{"num_hidden_layers": 8, "hidden_size": 160, "num_attention_heads": 2, "num_key_value_heads": 2, "head_dim": 64, "intermediate_size": 320, "vocab_size": 8192, "hidden_act": "gelu", "norm": "layernorm", "norm_place": "pre", "norm_eps": 1e-05, "positions": "learned", "qk_norm": false, "attn_scale": 0.125, "bias": "none", "tie_word_embeddings": true, "parallel_block": false, "init": "normal", "init_std_qkv": 0.0395, "init_std_o": 0.0, "init_std_up": 0.0395, "init_std_down": 0.0, "optimizer": "laprop", "learning_rate": 0.00156, "lr_mult_o": 0.714, "beta1": 0.9, "beta2": 0.99, "lr_head": 0.00555, "max_grad_norm": 1.0, "warmup_steps": 426, "schedule": "wsd", "decay_fraction": 0.728, "decay_shape": "linear", "final_lr_fraction": 0.0, "batch_tokens": 16384, "max_seq_len": 512, "doc_mask": true, "train_tokens": 139300000, "max_steps": 8503, "dataset": "wikipedia_en"}
Each number is 128 + 24 x the weight over the matrix's rms, rounded and kept within 0 to 255. Layers, rows and columns count from 0. Numbers have three digits each.

# layer 3 MLP up, 320x160, rms 0.0903, rows 60-226, columns 120-159
150142140120087144117140128142139118145124143126141105114110091091174130125171119159145189149104121134136138112149096094
091170162117134049121148157116064135095107099158158112138134101147094091134112158129130158105129090105147140152161136112
094100119132080140082132100118108141137142155115146127169133109107101112121138124117090154134161142135160141136139096095
103163112135121142095174131147129156125148089134130165128108126102142111153136131160129121142129150077145126109106124148
138147069137069135071155122114109135099138142104144140151134103140167108183121080119168175164135136133104112105189142106
125126123125126145097123106067154099079121141077148141153146126164161062128106132114133115150120120114079134115165106129
110131109133123143125130070151121144124138141135165124144132119058140126157106112106135156164129111130118125161158158132
133099108125130167101145142185150146116120125158130182124106088094124122153109087120104152166148155163120110136143112096
101115130142133114107123123120146108117109127160158163146156144099107141134124123129128146126132102131120150158124131128
153109142129142128122105089135132110143107143163093155145136128110159134091108105125136102155144133135117140150159139125
089146092097132098109128116165101159103142136124130142163141131146106137105140170102127117124136165131115155128127118143
123155163134069153105091151179125126143089125117149139174140101144143127143104140155193109175175172125085138081141118140
125112128119154118103152183123093111098090143128179137148141122145128145149123187106130116115137139130111126130155115085
125120106126123109087142130105138127126150126092135169132143120126153117109141181165170119135134165111122149149162137162
127103152097117105114054095136133139146097092141108191143114103093138135141167166193167109170157133143154099133160146149
137123105133115122106114111146094166107114123060123151157137136098106123073163134126141173097140151146073136122129096092
161165111136119100156142149174117119140150135127152114119160090125115134142118152156128137149125161094077133099159148131
114132129133105106132106093146095141128158098114154124172126125148072112162096116100123096147140131136094110110127116135
123148130147139100103079080143120160100142133123143140159127103105140051154150118109135126185147118125046127120203102133
154088161125119056121164120092092149131085118088166154117073114128102125143117159145144160112117119129171132137092151108
116180102141136112091136138138111154152119088182138140141121123125123124181091107152166104140157169148104148187133128121
110113079128121145126151133163150121162098119085163112127141120110093118142133133109105126138155136114094167120164143098
152130082131119116120141145138116137125138082117130167150157093095115103149144128095156103137103098116128109094132118146
157146104127111153122145134167171203116131148117165117142163110083124128104142142113131161140151115106141132078142096161
078100115113144063099093083096108163144117082150137155150126102057169095128112140147181142171163132130153101166166170132
130166107127120119112100175138109107107152111119128138135130113129113139156135130130188119086149156123105139139130119146
060089139130160129113098123097107142135136123118161151132121133085121079108111124098082140177139141127111120145175103064
133147119122085171088163184121139127100112102112168118122172104146118094153134106179154134147125129100123165119126162123
128141116121083144110113110125134141125144117124153180139131076063151092092126123146149137180168151126114145137127149122
143154123153153060137163152135077084088161138152135162123161085130086138157110137115151100116110148082146169147120145145
141108148134117134127119123104136122108145127132106135164102118132134117104127117091118133121108131157141117103126103164
117097073130141098098090132150090187100069119139141146136119098094133140125117119145175160162130104189146087160167126156
084156118128105151135166130139127138134173120119150148104119108129093117165147133095113124112130104116120135107120103157
126170147115130091136101136108130125132144132131154201130133128132124108155128107130130124123139117113122125103112145155
133177123131131119148147148155138154145140156134140121116142074145077120157149122127120138133155123111127160107123106134
126104107128077137097166131160120141119158128128150187120130109071152105135147119179123119140133117096136121136119123141
118123087125099137140146127165119130142162137148144095162118119146133140145119072144181116129176130133120166094124135150
089151146116093136146151137166117144134144166112147126132135117134115096135125119117144114158156124132118146156130158161
113156137126125104123126116097102165143097092156120142130140128115149131133128151111107167108151133140130175165135130111
099105095123132139094149177133119112125123116114141156144133116128129145121093167119157121159149133100130154138142138120
124100176122110135104175092091139172114095123112148118131114131089136118108125123133134162123120122128144168079130129150
151114131133091141124134131157141151112134139122128167111153108127090137123143129112128161132129122122126142118108098129
146141124121115133134090082095160103154165125144198121149123099119138056143133127122130133174171119115098114132158143161
085122158142103128141173081147073170110126114108130115145178110065147130103110144106093135113149140125122161146161111147
117128130123096109112126133146129101143143100141157092155100115117149095115094125143100090140150152124092134140152153146
132124145136134113081156129105133128090126128121129118143123084134136098175085079114136159138106128139125122119154148094
125140084133081124117130095109102118088087107125127129150141124125125128113120107151128142074160168135102150126170135092
110125155126122141155103098157167146127135146155147162141172128103178116117141096131119132095157157126122158146134128128
102140116133125133143125162145129111175170144108137115136135110142185102138109119169131099156194119139100169201134134103
138119091140098144166100105139093136165129156122129132125127122126105136113101137100122143146176118156111181151123097133
116168115125114084097144108101134115127081041134104130136163103138147146161110087180190138133124131121158119144159136121
112121132136150104121129090139109157109137126153177104178151138135117095097121084110125117129124135131142107147146097156
124154099131115099123102137170143144111154140125159154159132094144127107132124134121160124136192140126113162127125139165
094125104113092101127118073110156081156118066112093145117122109106130117133103114151156114137138137153139126149132162126
107119122112115146142107109129143148101124084133152137158152094095137105157138126146154112132126141118097146129104145135
152127119120134102133092125110123139111133157134114148140119123158137112114081130138147163123154151155115139159181140106
124142107144142134123102071116153142159121124153141130160131093121127091104104112129140100150156159132106145149166151144
135149120140150134118133126136129133157117113122107126145167131147148118143120113124116101148141153133095166162122117113
165119118129089157166110092127183137172123100122108158107144133090112080084145143194131162184132148139127157125116096104
130091127118153147119090124149157136112101142108134164130103127096146127091125119147146171123145164137155138148099128147
129135117131134065156129168133101130137139067180120110121122104129086105135102173129107148124136108104143103141143093126
124115075146105103139081104104135129137144138131149137126136109129107089136137146138141111142153115102144134119142146110
125134121121113113137116121106127121106115124141114116139150122148133141116109135141179133116122156152141149148123132128
117110130126112147081135111159102135100084155193124162164177110113139160187106102143178120133149203161110115145135114118
102147108127132130121110097179157175155142137145145206131158114087125024150126139107119099189151113120111123142150114125
114148086117111110106144090152115195151112120155147141146181106146138128138091128142176150168161146143149130166144139143
083117099145107138148149141126122126124134113150142120100102115141104131135115120159111116138141126109118147135150118108
166108116130114121121125133140122155139121123144125122182138112136142127100092134128124117100125173141144134122132119134
086124130118141128134118103169109149132126127121157147141152128099129127134111153105137128134147123127134149131117132135
138149129120124176127147103129139151108131114157165127160130097117130106136106125118117141118153121133086149131155127135
126080114132120160108137133135115093133111126132131144120120107098114111106119109126133150158160109158150101158134149113
125120112142108087101175143132097092142148114119192149142159113135091097141084171107133115127150142125065131084169140116
091089157124123151163120121106135108127092111137111151127123120091161090143095148137110106129153149128097156186123148102
136155128118112096175171129169158102088144146140117098141148118093128105094141132112137170118115140148116157113178135105
141121119119098142100149135071131120127120095103124175140117133110163115100183124160142159142120158157118127115114083138
114127152141112105124113129092092123109113144137123115149175123148122095151102138124166144135127198141124119129140166134
125138158142116140195088093097090117176129116098158125112130084087091104159143156148154147150177148107108167142099134134
128123119125104158130139108111114136157126136133135116138121111108120108096113144131108101129134156164109145142124129140
123123124117110109130120143139109124083174136109119170126128119141106130145165128081126169097144112123096121088125122117
117154144144124120113160065121131145125132122153115110134131121118134109099137137097115135095152103125134139149213160133
133108132128089125152122126123107146140112086111113126114132101087163158167066103181169170146140132155142146148157133080
095139124121098110116082093162083144124114160132133145120155115109113123155107086124152110114144159151088155173123141100
154102144123136130146123150089103159132088119127119120135130111077143104145118139163148145163135103140131107114139082120
115151115129090135102128107144174153166120097181170134136140105145142106134126117163132115144161124162125120112150168141
096130155152070130146121054123115151127132129087139113139198119127161092140130122132130173147115154139126138093124118136
132118123148111132116143128125101112158087093129169131159152110108108130144114142130121099158125143104123108154143111113
129138138127146147137125149150170107086121137156146135140105129148128147143087114110136111127153138160116165084142122136
167140129129107117118110102151136169123091119114142121169161116114121099148144148101137105122177143157119144129105128181
143112132119150084134109094121117154141085080157133146123143111088134104108119102162145160157130147120174124127111144076
134137133140122123165127114136121124141133152102163126086142115124123133135138137144120159135152132110121137159144132127
074123121114120158094140175147105114125104137164143114150117092135130134114101153116152117178153109126127140127143128129
101130136133111136094123088115077114165131133114146131144113105115127095126120133158139107161150153127100153183155138143
099106154119114137087174103114105146131082119158153101106129117126134144140119142119089122127127124113138127155112099125
112128159119116098121151117130089152115114109124153108126083120138142132119139168106155173124139190123136181168122175135
078134109125104140144129092137122136128156162127156121107128121158111122144116138120115122163162105134105153114136138161
130140097115113151138084110116155144119139114165146125136140091109130080144147158130130139165160101134122127114158146156
149140112149096157120126126135126130119152142116181130124119107138114123142143123135129107163131106101105130120134117148
118132104124100115126119119097106117077108131099159142146168123118125136125122132120187141118124114104106161122103146136
131126136133102130134099137131096124143127118106118160160142132091133138101121148117142167116139156155156145156099154125
147159099122107075144158092170106184096140124147129106140123113104100109125140156113111136118129118103137120118130127132
168099117135126140137092144136133118117101106143126106148126115107154098080141129157129110112150146132132133163126145129
082142130122162097100133159154095160131118139158149138138149130151094129145113159117138142110134123112136125164102130131
144136099128117129138151144130114142110161129136131139122135111121130130119128109142117134095125144130144155133144139114
115129149130136143135135171149092137106150112106136120128099091115108126115149118100139170130158104133146158139103101133
083111142134139132111120124096137132089123130101130153088111113113145121134142145129136166117138089106156137137136080117
116083132143127182170132136115109114182132066115112168098103098092086138139099131127092153106163137150129128118108093071
132143143129131134098115150145132119100126097131121143139134118103136139163116130147173116183110154109122129131144112120
145137163121120072147117133150154148127129128110187135123174125126099114126119123120137152134184130077046142100204189099
078092135111106139133148120101116121144152145106140153134137135107080119140141118141088136146157146101147150154127136040
129150113131119109106140126097137101143140090130137112156145110142128129141146106137170106125126094115135148106144118121
111141125132122148068086127126092119090101100134152149150117122141093152154107151119148134108153114121147114120108102090
136132141136102132137130136134135099162125127104125169126133103136122146155090113143180121123183168111123142160108185083
112108095138108131139100140160120124139119137152126131156194112100101114098124117122139127128157137125144142137118132136
113135116124105127151116106145134161117175132157172147130142094125148127153103129119139126151162117124113179131155163139
148098150134098142120124107126146100127147131102183147139148123081135104124121148116096141116128148102100165110149133108
151145118141098108135132116136089165131171131140150121153100101146143127116120130122164143089117137141165110121112119196
104100116111112096083153110113143162127110132082176137140117115092105089148162105120116136129167135095091169065145097078
130151107141123082124132149169091100086123154113164142128113111132082147126122161121171152098122136095133113140148128134
121102131127154094103111133077106116113129086152104155162114124079138120081089089143173121130123194153165163175151161120
101126105127111106090157140119097125118153118141104145121168116171112125151151149118167187118132153125126163119163130093
101138128145136089132153157160133088154144114108129137120188099079142119119063164120174115172111135081126141169133186102
124119155141114113087108119094075125085158158082159096197176139144137099096125175123121112105119183094092175128117127150
088113149137118111121126124135139136134117115160139147172140113128127139129123166127144125141140104148147146113110149143
123136108131118124077134118119141131123134136099118168147136124146133143149129124109126126118117143155083165118124122119
105143167139134143118100107102117142131170122098192155159164126060109086130156106117107163125165158115088135112131066085
158120115134120144144141114098107134117142117121158162153112142088141113086115129112107153106149182125124146169153127111
112150121122115130118128175115108149108122114141147181143109106126152135161093187120160118163128137149118153110144159137
110142095115159080095149122161130177096103181165148142153145140126118127092097112115132136152178122135133107166146132116
108127149143148101118113179174061105110117140117154107122163135159081124150069156106141097094149171093122128155077122102
095157122140163143136118079145115168121117121184126110152135095109116142113113113155140097132136127117139138149109126149
149133156102143139126112092158063135148101137200134152142134127123165109108059132090185136125147169130127171166113221118
097129112125110091136096170121102180122139142111132184127119125095107148133091144138134154132160158143131145136091160067
157146097128110134146124139126146164128127136149102148110115121131123134147121150160150156142153125122131143145153115114
116113087117164113140093140109109160150107063180127101135112091150104097114112075144118149131166137161145114162143081088
114179159119118097095173126137094136143153142138132122181112126154131127116097160159146121131118149123110115098156137142
131130126137113137108156142167134127137173177131127153119125092112117108118147106132150155115152152157142152134114115118
142162152128063104111166132132158151162134089124148150125124044089162143143112135177167150141153126119096157145138147115
121164121123087127128088086135153126118151101111120128126121100127136112139128113160154117139139157126120164121149144147
144121105117106134120106153118129158113164122160179135156146108124145113086110129129121133128130140148127160120138145124
149167078132097086113101161100083141166143112094110147131123107109103133162118124162187149142142158125140134162165126129
109152095121127093094095130162139171134168124090115177139116115104137113186152116116127122134126094099077133145125079110
159111118137139117138130125113147125129151122173114181146136095081088127113099124185160101164166140150159133167142156102
146126127129151123124107140129126143097115140115133111087130104134144111127161122181135101121139105114111146152124153127
130108151141120145108092092136132122140118115166124116150140115134122110132083100129122107146124143141098143130153149124
113100145113110082112140139105082103098079110161114158114172131129167138151117130145129148146142165083131147125127119066
122160128124147141121092157139137160167143138068134116128149098145077138109117121115138134112189167143133135130123125169
129134142123138128113116099135147117117124117096116145144116128102144095137133116148137123147122136131125124140128102160
136134165135127143109118131112113174103125119112149166139124136151102127141128141114118132137133126119114117126120124130
067162118124087121096129095128133185177129119097181190157085106102162117126137190142149096144146148119102123136149122157
108110126125088085129164089135105173123082107145116093149134112105173122117138106132165174091181103139147168155130140177
105131142124136135140123129139126130130129140130128120106111121115116140154133135106102112112146114147133109135120133126
123141148130134143127109153088137095166147070153133159117115090129091092149109119140142166155135152073154130181120171095
137161141139101115105131137123089137146115112074124103122152097107066146102149150161160128115138179081145115160131134140
137152125128124118139118074143152145128105120160137130140128111101139107145101082113125106173141147128089116136168161132
152077152109144152116067100149144137138134137106178121169166112148140095104134109126094122089128132127072142123137108130
059129116128128145153080063146070149096147108147134137117117109116126122164123122099141138127162084143164134163116155156
132158139128143093122103116158135186125084111150149153129124110093170136151143123157139126144134120119130125143145156138
169144100140097108122133136115106161145086147152115126152151089125124152082121075194142124122117174144127182152166129125
127159142128122110071132113082066133132128087129136128193172122124131109117126150118127099162108154100111140126121118119
160110139116066136119166121097125093105111120139127119160133103066139128098141133134133147122154111106119147145139071084
124139170156160131126102114148136094150141108127136176108139107109086147124115144136127135142143158134131174155089160095
138122122116126131157130130105142137111115131120124131118127121142134129171120140133130181122141111106123150154122169115
119091131133114120128157102129151115109122099154121138118110104092116138136100144170121108139127117120163111119169167159
109107151130151077137116143098137166086121105102161106158138128107137045137126123145124159121127141104114108113189149091
114117119140126113073159118103119166047109163117110148128163122154132114133075131140147147151129120136133124112194125122
182145138108111114158122105146148147128130136148137087140129089126168128094130154174161165112155129168096123098117149197
093112158117102091156130103127103132103123158115135156123136125096137144144110163109141156124145129159143146150132149133
# layer 3 MLP down (transposed), 320x160, rms 0.0684, rows 60-226, columns 120-159
065082142139114140200130113115141121144142122134130095148123131152167101113098101192165114145122084110148133115069151145
185139184144066144140128122109100156116125126140143172113093105108112096133162185136139156117097097136098143154132069117
184098130132096087142143134175141140165152121174103115163108093194133174131096116111155161119140111128106113151136135114
099156143137122114135131103100080102161108140118136120117143134127094112105114130125113125147126152127114151169143110104
124139128125131107137130141088111136131131055108151153155189131150104096128136116113093121126167134050089145095120157111
090168144137141139130115122113129133122153134160123118128099115131130114088098154114133132160112170111182147125122139110
102137095123122142081112129097129122106165127136131116086121136122116132125137113139130097154128097125124152121130163126
143190152113107068195128140108120114109115132122122128136122141175109097159104127108140110079183125149109101142121194174
151133136122183154183142130148165156137103116136128100142152092097139119105143157142099131108115089122129110107105122128
120123150147151129165131111121137102111090141135123099119154101119136120147130160104123109112121148122106101111109133079
119147118121134117118141128116137136154157127146121143148103123135144156102069115157167161132117114086108119148141115146
130130085108108080112144086140106125099123109116147104152121087134119158180112158150127144144170133173113132148110124134
084125116110103100119135135143140124118117133136121135187117153163100134128126135092126141112142129130153128159134161136
146119136147110146124115108142165101127112122146147103129126146082147125140176150125126147149158121124092109114141142115
157094123130169101110074098117143118149136168095125149144100110118146148142109173134119122139068131109133140122173195162
092150146124126149142174123112160157126148097165109156126090158177139103105110101137150163194116115126121132117160125153
157184093122112127097173149138144161137127131140165124097157133145157148152151123137127152151117134129139132138126130147
132164129112127099115138158126113157148153104142132111124140114130105114139108093085141111177115136110140119126163114126
071137147128124088111098088077149161089068110090140090138135125112107085143171186134142131110064098128123131126177082113
107137148128169142149106113150150136142118103137098130134126115120156134111123133146109095138096114193154101139122097123
089132180133167112089137132125120125085145133127134142120125107125123127110161166130103155141120113153161159119123111095
165176089132081152140124120133146118150128105127127147130110112126103120131144093136120117140128169118119130106124144073
172106126127080166156133141109150156102119160135118125152114150150135105129142108103119146102095125142150104140154123146
144084122120149118129072140131177119176103091148111107135121110127146102052128142122118141142131101101136105148127134137
125108136135130103108109144140128137134105139114101118144182112161127161159084153129116125128082136109089128141162174172
135139115131122126102120181125133154121130115141146145150134169153142143123146119132139106111150119148147129117142114120
154151151124139106099170126103161142116146100162139119135121122151100162139182117145095097127130090103113157140099131144
129091156140160100158116091094145114099149162123138125137104136140143174118113126108112104089152108149150115114098107129
110126124072116152116113116133071090150154137113193091138173058120099121081134183107144116134117111122134151138122147158
161147115128125094131123137196119100115114130113097184127137108127120134167154127111119178080083110143146138096120115136
110134156140132153136129142130120120148159141114159109122138147110158120116145152141126118129164130086107143136130115128
089124116121133158179156127171076169163157120164113157124127133094115110125115091128190141163115159075140096182145189215
162108154163144121115101109135128107116107149136077113157139131111159129101126132134188127137130153141100115114103115127
122128143129096111151162146113134110159128139109132123119146146127124154125134119127137108097145142129103166138162101125
135128127149124099107200122143112169114106144113128132143136166135112145152116119145151136129125119124123105126121150144
165131127135120145105177133100164153160143142117140162133117133125138152133097109175116091098145088155111137143121106102
127118099115191101109137158147140120130150159147132156176104104138100107110127118121130151150135098113157118129126104146
127131150136109145114118124144115124118123147123121147102127143124119151125135132149142100129145135164165117135115142153
112106142132136130145104143113132133106164122142142152122160119119098103132141137095114115163130143136122106116100141132
138171140118136103134132106128137153121128099135103140132149108131124128168148107099116164134131118119137133127135150107
112141150125145157180116159140132164105093116133131110130097144132142115120145120108146101113140134132134077126143131110
159154132140153137144096096093121090165125103124111142103136138110132125104140140169169151154105155100111139146155170123
041090161122108062119114105121107099114105168104122073163126132133119139104107169118127120173124102124107139098105150112
145122108132140123091111148092141068118152153147149171145152116105115108137180148108105171137109125085131128121111125090
073134137118127176106087139107149127150100134104136143180122118133095116104094092085117129191103109141112126125129130175
172162117130173147120139143116111125132078146128090153106150142123121098147160136098123171138116154178149151130149161117
098113119137127205170079113127123105129145112118149129102141143125126149111133121111118139117132110123156144120106117142
144153086117122108117123131135120098143148111135118147108146105140129131149184138142115112146097144115123115112137154105
088128118124113099112192134124134123060132165132121168116103127141154135101121132164153118095140131183128110126122093148
155099119138103134077172066076173101108109101128119118125120151130153108132173096146122140153142145160122113120107157096
145128148126110117083129148125160117129160118167134135142131165111076131137119129105092138141164117129154116140048166136
155120129116142129082072143139100100119140091115132115142138114168133103136118118097134081131082095111117133128119147135
127100124166154149095110089088106098125126114123152131108160156101072135141134178102067133116127098125120174153127143113
157144134121077115120157157144133118099172071137093135129106133095097121144148090091143149134148153091138109151100147157
104118112110126146116139108137141135116146105103192106178158112137118083130165164145098107141108107131116134132115130122
113134148138121111110108123105116136155147112115143130110148139120121125127098174126136104112099118116143186086106132124
103132155120146120129132137117142122168154162096114082099141111160098118130109154150148080144127120112155168149117143136
137108129121149125134073098131118128152137163101126127123101111091158142134119115151124114127141120136144122124134116139
127110129143112094040171210140131153095118185134098148147077113139112148133161131122088129100140155148130127111142125092
101108119127157095146109117106086126126173094141123103129136157168118120147079158066155149176151119142162112162100153123
109127188122108104157095118152127174084138107148125122102133119155144098165148149139137168088118126124123145079105161145
068160120127133158090127155138100131072128122106138083123114136119139142108078155160129107128084127111151155111146163136
114100109136100148138159111124150103186152134096158133134113137088115087115154102157114122134134122122134118133150120132
161168123117122147124079115087215130066178130137111143133056112098154153122162106085129141070072109115098163150113143080
081123141142136115099127089111165130129116135118120143142153114127106104108102155149092124148083125115189150137120111122
107125128150122158179123131146140125136127127131137150080151106106136166118145143146164128099120133090108149166148140154
152123133133103110124122121122105110133091130121173120174114142131103132105147119104140126146110143155127133136101147128
084109161141071144134106140117117098178146110113136114155118133118146078104103088133120115126118137117138089135127118147
140119148130136106149102133140128140134146152118113131106129134126130120130139142142112118115126133164112134137104128147
092103111145115173100106098106086140128134129152121113133173145127104105156123145161114139160110144138125118164175118146
104117145128140117117124163118138104098140139112131101091142122137128118132062114096130109146144137138136155136139184107
117163182129141116153089153107125131090114106152136094126152123122147092097137149123147136111092142142138159135108165115
124120113125137109124122102145146114134122108129145130137139107145127148130142139114129139146077118104124125128151146122
121134106124146147143117138103117148149106115126150139117171141106110156129131124139117127083127136127122126173103134110
108155177154134117127097132142123113115116153151118128131105162119114124095088100080128090123140088136124122130105129128
125132143138139172139134134157144095129104129148106138116132129129125138138130116161108106131129052144123105122105084110
117115147129112151124090156116136129104120177106119125109119132144131136135117153129134089088137125139108155159116124079
125112157133115155125121154141139100135108139122150131117131108135121154095115116128119106117128110141166108130093070091
142116100136094160134140109148149130170159132127110149096112146143135087130121084185121157164112147082108151120167132156
117125105131134112117108134117102128112155140111102148116129107123136130103125126140137150128095149108104117129138165156
131119105117110160054149116098121138117155105176109121144142107117128115138126103114089130164177133187147112108093130131
199152112125097111107135165093112125109126046129133115098132123103123151156117147136108102117099101147136181108118139094
123156155126132156099100129127130145110151139131128114178123147103124053119134083117144155162163137124136135126129152163
123164121117133132144125172114104135118122118115145094160100132133104137136122142111151149109118132112112135121124134135
131094094126148138132110136147106091092125124152129155140135117124100124148110148120132126089124146152138091175133088096
125094135116149138134153129115143099142115155139117134156129118161092158114143130161133103154109105138108121132120132119
163155127118125135131161167114148128090146116133140116159161129140152088148146122120130141119099124087125165123119171139
112104124133153098151132091151167130133110070145141168116112141143176133102121142148133147123114157123121125149158129129
118157125131100120159114148122135138074153112137105146179115122142161160127107093116124146126111097132150145100142147190
125135128150148126122088102143131096167126122145128098139115112130133126125123126147156103125076155117116106141106126159
113147121132130138124124102131142136132129111136127118148159106131134138117121105145159121150124134125112128121160125146
136134147168089114178119105145134118150150147117122109134142152140058109130125145154146145115162156115145117139141135104
127136133118136110114105160129133125088148103140095130120122120120155132129104074145164101149141118124142131121148136186
074130119130131135154142111165163096107132117172121141154152132112144077123159088112097123121131101191112150132127091110
131119129127143124131142147141137114109138131115146138129115144133115130143138102090145136099134135150128117126132101153
109101159119159123141096103121160098053094141074136097142136139158126119090105154145074121117126134154073182048103109108
100101100156133129153162121143132100109110132092106101110119127084142102121150097144154167146123101098145123100094129132
127118129131135169191163159104169130161173114158134085121124142080097129093114133159109145103096130142126110140111112110
128147105152158130083165113134145125152121110137137171109115142181119101126151093134146147132128104098153122117147094167
135131115129132141124081139137125121131153143115138161141132141135178102132145151104120142187124141107130158166129098123
082093124142161138150130116128119130116108183117125119110165121133142138096139124151127127153115157133106117089152131151
129173093129107153109148145084130152176170149114141110113121138101127133136101081157159094136139143130108174148141100160
094130169176132133140142098126123112118119095073137120138106131114129167139149126122151102133124138115108138132160117139
089125128129156144122109137110126105093146118133138067145116117151129103137101122152114122134139102123110161149144140138
126119148138130070139145142150092116128127144141142129180110121135146119169072116091140145079124125146130102101106105106
173156136126084164169094149109109098161140074166114102148074140119150147114180123091123139116163109119124078101102110117
137137119145131141133090114148180160108121167125114132103107148126132119164141144144115122168117126160120142119123101173
157086171126141119145136123148138113107101120097138117135119129109140109161110179087128121083111121126145120127117140145
163099133122121109154125089151177120104100147107136120110160103124182115150142124100138136117151133138130126091111144163
109086134144100121137159126123135113118146148123159107086127129132130133102140125154126103122146152163120120155107120147
094144148124110094155132106111169140173103103145108127102131172149182086125142100183115101117107122108111148115159170123
112154104145148086150102121152123120116144129149101142129103160121118098131097129089137160088145111123153115162111129142
147125106148131120147151123135131116122120149123150147133111134109084120129130130127117162165136117110129127101108125096
108122128123148126098121101111141124124128097168170169136141117142097089151099147132104128130136136141125115143149133121
115096127119142105104148145125155155156146131155136132163133104127158122147114136109142098115098120166166118148108172112
113160116119120161102163103108116136151173136142137132136106125110121122136141127151141100142103108096124124133180117152
091139155122100134174117142134127144116158117148142107101157131130105097136142147114108110136143130133136092137117147106
139158103123120117125118126184126121141088168160170123136127108127095133110184155112121130155116147105149109139112158123
077163104125148160126124117150078080133114070151134111109136150152094143175142144082127118118127104069111098120118161125
117134127131103128129131106156139153170170122143095119068116144120151061093126100160127140187111144102106124122168120174
123140169143133063139135131185150090136143122133151117104170159111102165164113125093120133118142108155083099132117122113
125109146114161129147113122097160112091122135102112074176115152099184114148093144109112171125124120151094166063140156118
150109153133100110155137120097138127130147137140104107128131133150096152151138127085147156091116142145151106117120106151
149147111117080075113111123115120168107149109150102153076143107093118133071100155121134075117089160136149165139149135092
111154088131106141173153141085099179105095104171120099144099137143062124153119152103143127117112118114121130128112196172
102118132134152117099118137146135084159093133107130130129101152119152140129124132119120130136172113110146090101121129116
149162093124107126120134150108132115130098137162120146158173142101159139169106134118113153137146133136131144140137124124
140128124113161152160148187141129115121117110137121102160129107119115146120179170132136133129148152103150097117125136112
100153123123128121105098143138111134151136124132118151118124152119111124142112126149142141100092136135134088136121125156
109130121131135145126121110116103069118115151111142111120081118139099121150132139093116136162170144125095119137087081149
147104130133147163149179143138140133147099183115128100116171114138158144116170141097097128134110098105142119128140118146
122146095125129159121146152144161124133158111124118157151159123176135122111171115126112091102121111103104115130128161176
075129143129103130105098139131158127108122127093152120162163108141138057109133124123100152147096188134136151128131145137
148146140126121091136132113139127141164137147114110099091134099124096076119109149165108094139120144127117125136106160132
105089138121124142126133126133129126131109123111140154150152141136091149128139138131136127111095126130136151135126138135
135152112122148093144170146137123141160155118119096116105149115125098139105152112139121060141137096117113128108110156146
112091118149162047078139122119149152122111130179107160164127193136127154110176132183126182139074128089151119155138130141
138115143142159124164140136126131146104149123104127128108153172141145130139123148109110136104123107144148122112125134119
117084130128141136130138149126126146121132118136145118135113178132134121128125107111094115116106138136108116103133128138
155143122120132148097141123142144133120139138158122126139150170120124112127097093101146131135100120122111133083152122119
137115105123087124117146113113123133150107156108137130129147136105157135115148156116100148129154170115131137130131134139
078094124138148176147103125187161115125141205100125098104128150145107115133134140088145084099115149084098130167114159155
144157129125148119145136151147163119168131099193113157104109140108149135100107083099134141148132134148146135112159067141
088148119131111128115098115127161148142114138149128114133122118129103111147099118153137132176100120113121124149154145095
105134143135152150114111123117130138141169174160117113113116130104120107097098123131150139114129106125102147144106113153
141130109132148087119146147110089160153117169118093132139098137199124143167104145139090131139146142114117103123103155138
147119140149105104147140147105137124122130095116139163138117115145126143117107118113122129110144129153129134130149107123
114139114120126130092102112140137116123108106118126122117133131129139138117147148114131146146109124119118113111125129139
124161118134137146173132108143192130135141117126108145120120109102149109149103112202126172137111166124121181121126110175
121063147130135163121109127134144107070167144108121131162122138140158084186183179116103121123167166086160163081132136131
102147100137146110146103131142134140141133117140131143139145134140134083141124097141146128146159125122128143104127104120
121141162120104132060160140129089080093198101127102119135107184103150158142112165146153124113141197141106114103133097122
143150109195090155129137136179156145137129075130074124146129210116096112168146109128139153112143176129109155162127133146
093122116119101160151119104129161132152095122123155121134148129110111105112089125145125146196085124113108149120191111122
111126096114103131099130126110099120121134125079115130115096126153118140133114175087104126122105143124125129123137153142
170169139115169122139117125079153148159082117087137123125138115138168122172126122137139110124094132121110149118139150124
127145143126143086142094152167145079123154136099106163134105123141114098127081147098104109160141102133136129147143106172
133093134137118147113116161103101057092126141128114135148112160128086219129095108122136181116112111160114157137064115112
101088115122110110142122155137145119137109208133110146114118134101162131111119188171119131141115112146129148151086112145
151135137123117112153138133071183102083115171103138077145090111146133120181134142135099175122103131133115170145056117107
139159153122121113153136127100133097162079152105138115138064139087155142136128131129119097130174118104081120136142124211
134134146123107126099171131096134105109151136142171123165118121149141113114141109148145096106131078120118139130112143153
101152102114108137112154142172124170137102127126141120110143124146105129160112127097123118123078140134135118102158144120
142138128134148167105184104139191153160162115148102120114138110133131140111152140157126152150098118109133158102137120142
153118092117128169166091113133178128146084134130133171055142122097145113136126072166133166133138139096148178134086125166
119137114114129124141165115117156155144133114145114126139119131110097148128133090133127125140160112118132126130149116137
142145127141081076110106161198121120139147123172120101178123141157098166129125184134189069110134135066114106116165114140